config = dict(
    n_head=3,
    n_kv_head=3,
    norm_eps=1e-05,
    init_std_down=0.0,
    grad_clip=1.0,
    final_lr_fraction=0.0,
)
Each number is 128 + 32 x the weight over its row's rms, rounded and kept within 0 to 255. Layers, rows and columns count from 0. Numbers have three digits each. The size before them is the row's rms in percent of the matrix's.

# down: layer 7 MLP down (transposed), 384x96, rms 0.29, rows 364-383, columns 0-95
# up: layer 7 MLP up, 384x96, rms 0.295, rows 365-383, columns 0-95
down364 094:208171131132084126130127157129124126119171145144138144165129164124175144090148111125108161136130163145165132044135105129131163154073092171157065079131097154154091110134153063140101151151092170185108089090149135089214115141136069116121152132070115141109131107073112110164135144137123070086
up365 108:141150125102130129181118129148117107075098175176148125134098114139119145098066138174138092088123162160090113108190141139140172132088046131110200148146111121069184110125101158113164143174170136141151121155071055127160096130137104138107197130060133177133147110100091167106128101090110135159
down365 102:082108118206096093130174181066095137158130180119115054152136186099137123138117158142137130106121122113136151137048127101087128085111125095121057139120126165153071176126135145141085135115092105153077118159157111111142109229111115128114137133167136167164136169056139142120117099155146133133
up366 103:111100164131126109158140158093095118158048183136148120144175119143072116134143162133159103120112109142145130136119149058129156102125091109183174082151166111141137146158146083164109117079119148147133072055071154190133146102111184097106178143069189181142101178129116098137100132116131163169
down366 096:097153128101165126090127171096113108108171123120161141163164167116137144099150134067084063107086130092108115078151117161114163115113072143117115148179084113156127141137087131120180111107089085159140141105131195082116127123188121197157098108120086061140138069119110126110075141057146074144
up367 109:174140128130144167122057132099173065148095156107109133122086140059103104165057123085121132173111105121099115174179130081134128095097122113151108161107135170136178139157136116109069152156152155145115093046100131124104111098131151186139144130101107074137128118148090043114172102094135179132
down367 099:116150103154092122154119136132124207143168204075098129131112122156094164118123159193149155085102128166144104070074131126142107125124171163144123104141125167104147140103083204136124135092110152152136133120156087068190151152085091130181141118145113159115110124192157139127119099200099142200
up368 104:112071133085115156141116142073160088182179128139125133127144143174117054107122197157154169146118132151118076141127107148115185204109132158168103115138133100118106176120088146103122152089133155063177139122082091187126112094064149177134107109131137135103107117141087145151106161138152117044
down368 113:078130181108066103105168087093093120110139125149138096131143136128173125101087158126173100132126178134122105153075129136140188139146135159109165134202102111112122135171125120092150126144100129133139090114077167161134171234156109149125108214119067144151127141075142157180136148091127131188
up369 101:129128171141120135158120068148152131076121090162132151128042049159123138057128138131137129101142136099135146167161183107106101101193107046107156119104137161121152196105110157131162131109122185118054159126141096196148113124127165100124124125162104139180149115123070131156101098139130164098
down369 102:085099121108159127127154156124141135132095084170181175098070133124088109168125150164151164149096130125032088120106098183115203122093134143110148141154152107152166121162107135150100160133102155179173096170066136117113172130103083130116099151174133111060081099154123172092129138101138127194
up370 092:167128116177136081119147188104082206170104112140089146069096084175126134123134185116176108089145135136167115147114123154165142135115156110156180100143121136156092153093142126146117138096197184121172126155132103117142074119146170119146102117138060185083145140074180113111067104091096116150
down370 099:074119108178116110163110139152079118138139096165099140181137136149118134098118146140136139167124024119112093110135109098114060100127076158170083105155110131129124117153141134076156113023127193116182136088154089118088152128098110161137112125171110115171111154190121076150166150093148138155
up371 103:097109107141184124104148159046160161144103141199142110087121105129124110034107129098094145092109127125078114142139106181118165099126148167097102140100084134076074210175121087088136130089089139110180172137105089130138078148107182098159125112121123115096111107128137133122181168110127154156
down371 105:096095146113138102146097119114175134163118072074107157080110092102051134145155152139081123117091195135139136145155113164141141092160091103161228104121154135121115134091087129211109145126154103106118141102135132145124179069118077139169134123117136108075129078159151161147189063125125124150
up372 107:097118113116135132122142195128059117143127125043134149123084135115140127091108115142205074129082138122086094134155137121171105146221149130121162136103237125117120147122181155092168125100111094094146116075092090131079156134122151139187106125098099129156129154084115077134143161154124135127
down372 112:165075169163110113093108183199128128158078121166127150134110178123175142126127158150110114186154129119141185123130165084108104151125113152110132141148123197084138113079139134101131088123174081032135045106156104092152144127119128127080074103138119146117116115152172096155130167163151150183
up373 099:114082100153201134162172140118105115142170113092122148127142086115136129151121141133119135125099179122127098102199116120141121124122090150165158148053126114162047092130134119140171116103126151104148171094142136172086139177125130077122086080187087098167146191217133142123158115145191131176
down373 113:146115120164182109097175152115085192161124107133103089067137178108104122094161135134097177107124123169090184136103122116134116174141037141097146140113123117109146092118144122123138141089076096101129118132197087117142109112074144117152184125106196168146147078077186125138141077162129158078
up374 098:135149117138086058150124190121117160094146098126122146110113077090104149115129151141110121160154128115092155127043157136115094164142211093084151137122109132100165119082140105132125168095149218176089129152127142170029102100160102141123153098158164148173129185118095095118148121099155115115
down374 092:096160148125103141108166153102130098141108133157135169168144109122129114083157142144137131039138125143122141197081107171160171118173152133108111165183072105151181073185111127115096166143155083136127137124099149111130211111132066100166101109087081116166151159052141122116108086148165117158
up375 087:208098171184115168099064096058199126174101128197100110135075135120103103141093129131171101153150122073103129131122139104090125145114136088098155126167148124097127141113098116108129095195151115099119136110137163168131106170189105059099098106144142120167104123071080107151124133171147153110
down375 086:106133230103148145151066129132188157117123176124084171196089093074171141161053150097125118118097104136128095143100095117123170137098140098100122124147105076131134133201149177111136185126162125071076092130101142124148147142177124137128125128122097156173135120169170144156141151122093173134
up376 097:161023124161119082168153115112174087111152123111145153145117170115096080148130142166089088145120179119109083112160139153162131143137095166128126081100121146161168158137112137128216143143197188126106157098149153157178111125172158153120124130115125072168146185136109131127143096103108132048
down376 104:150154079135093208110158187062129119101211138111148146131186125167083151118131128116129109150090141115139145144077090171120175141095126105098186117145161106137090127063113109109115148126082118104098110108153150105119174136116162206147100090081107132135182127104156144093187128176134087107
up377 088:122159097100109193111061165084108151099089113156051096125152141157131117087167113142141125149136177169132129077110116123117129136152108144122136102125078176128144117087124166102176115169064152201145173105103125113126178164120138155101146104098096196161102183103068108126159173103184149123
down377 091:090138092165080097195111093132129150139105131145137171102190112149147120110118170095105150094071114207128083152127134132158147145107103129113144156168161140182069111133077192215106163144152133111108107145141129113183180159111153119136118162160142067169153122136168079115088096178106117128
up378 092:165094122079162105155167207080148128141088086077128168162096092117152136149197216064120112149144167155119059144127090167095096103116097098103152124070155104171118165136079167136124136136131160147116112134134119100153154082133119073136158132177158145128149090160098134090107158153113144152
down378 081:139235101155146140074136121115058092089180114188167048093141159107120112117113086128137130186104102133128136121116161101145154134128128137142135157146170142143159117145158149119110155136037147105153133124152091166077114114100161144118038137133190151186142116126143119150095109160121118109
up379 101:099120145117107193099120154100086236139117143101196172154177136112172110134133092126157105085145147141099106135086121112125111119084124121159122153113117127173131095040132179093161112076143152155128117106145084156086118104129163099101142136156149085106154176066125167195128102113089146162
down379 102:071182088136133102100164084125144056086106133149065080164100098120088096094122167114125154131058113127171168096129133166112162124119132158115155118145183106129113149165155115212112198158158098099129140161115130121150168148135102154114108120093089161162193107177117072127114166143091156135
up380 099:136141116112180136127146134122055188163134102151184119178089088171086037091109135146139140099124150124137098091082172150116148136138102172094161128100160113162097146183133112100176109159148144169098081135195140111102097160104119193099201137092163098122117141162128174106131167097124131126
down380 100:149118117157098097108153093141117056064110112136131188094083130132125163124099162076055109168158117113107102106178142173102164174119056110136140170101123152083081119116066119153135186097143121178165084113157073107124128113167138147118167099107085125083147100138148146088097128147183102146
up381 090:119115092195168138110138133117145180143102163129099101151141150100173119097145135157137127103118074124177241080153176135123179170108133102136120128119089126157138085121140172183113106123109114203136156113113061071132143109141086160085126102129116114145100099184136114119075126131078138195
down381 090:188112182127111119078163075103108125176166137122163141184137156126168139097124064114150107121137108025133112091127077157160151126124071140161150197136107090154170092128131066084105078150158144092110156102086101096109101119159132119130131144088076101093124126118188137134104126103158099097
up382 103:132135120169122171113135148159102131109154120098154139157107110190105175068110070123131148143110147129098138129128149186125057113120084095111118079169134153118055143155169165122137107044091197158101162160102115155078156122053192095089166092107165148147109132128097099122123158118148114159
down382 095:118170164125137151140087151102158156192100102129117153121100156098118072176128189097152171132131095119149127161145185125098070101208164179100139102108152094142158106058132049096135139101156145107086151163124162134136134132200121151162119095149118159090129151111109158143173174126166070121
up383 102:124125097155116123088143081085132121099096143092148154159101054127077131107103149119164050107132069096089137132117085134131146089142144133130137137098082127156129117149134096098097148171164165126199106130183136123163126119154128103137119055076176168054123172100082144139142168143127136218
down383 099:136116153116088110102129078140157115102131103147116192092132171162095172123096063136152144055165159064105148092097067130129089164140164118092179017163136134158148100129138128137106179127133183168131121096137104119173162109114119152186126156133103192131125146156140086091131126153156121118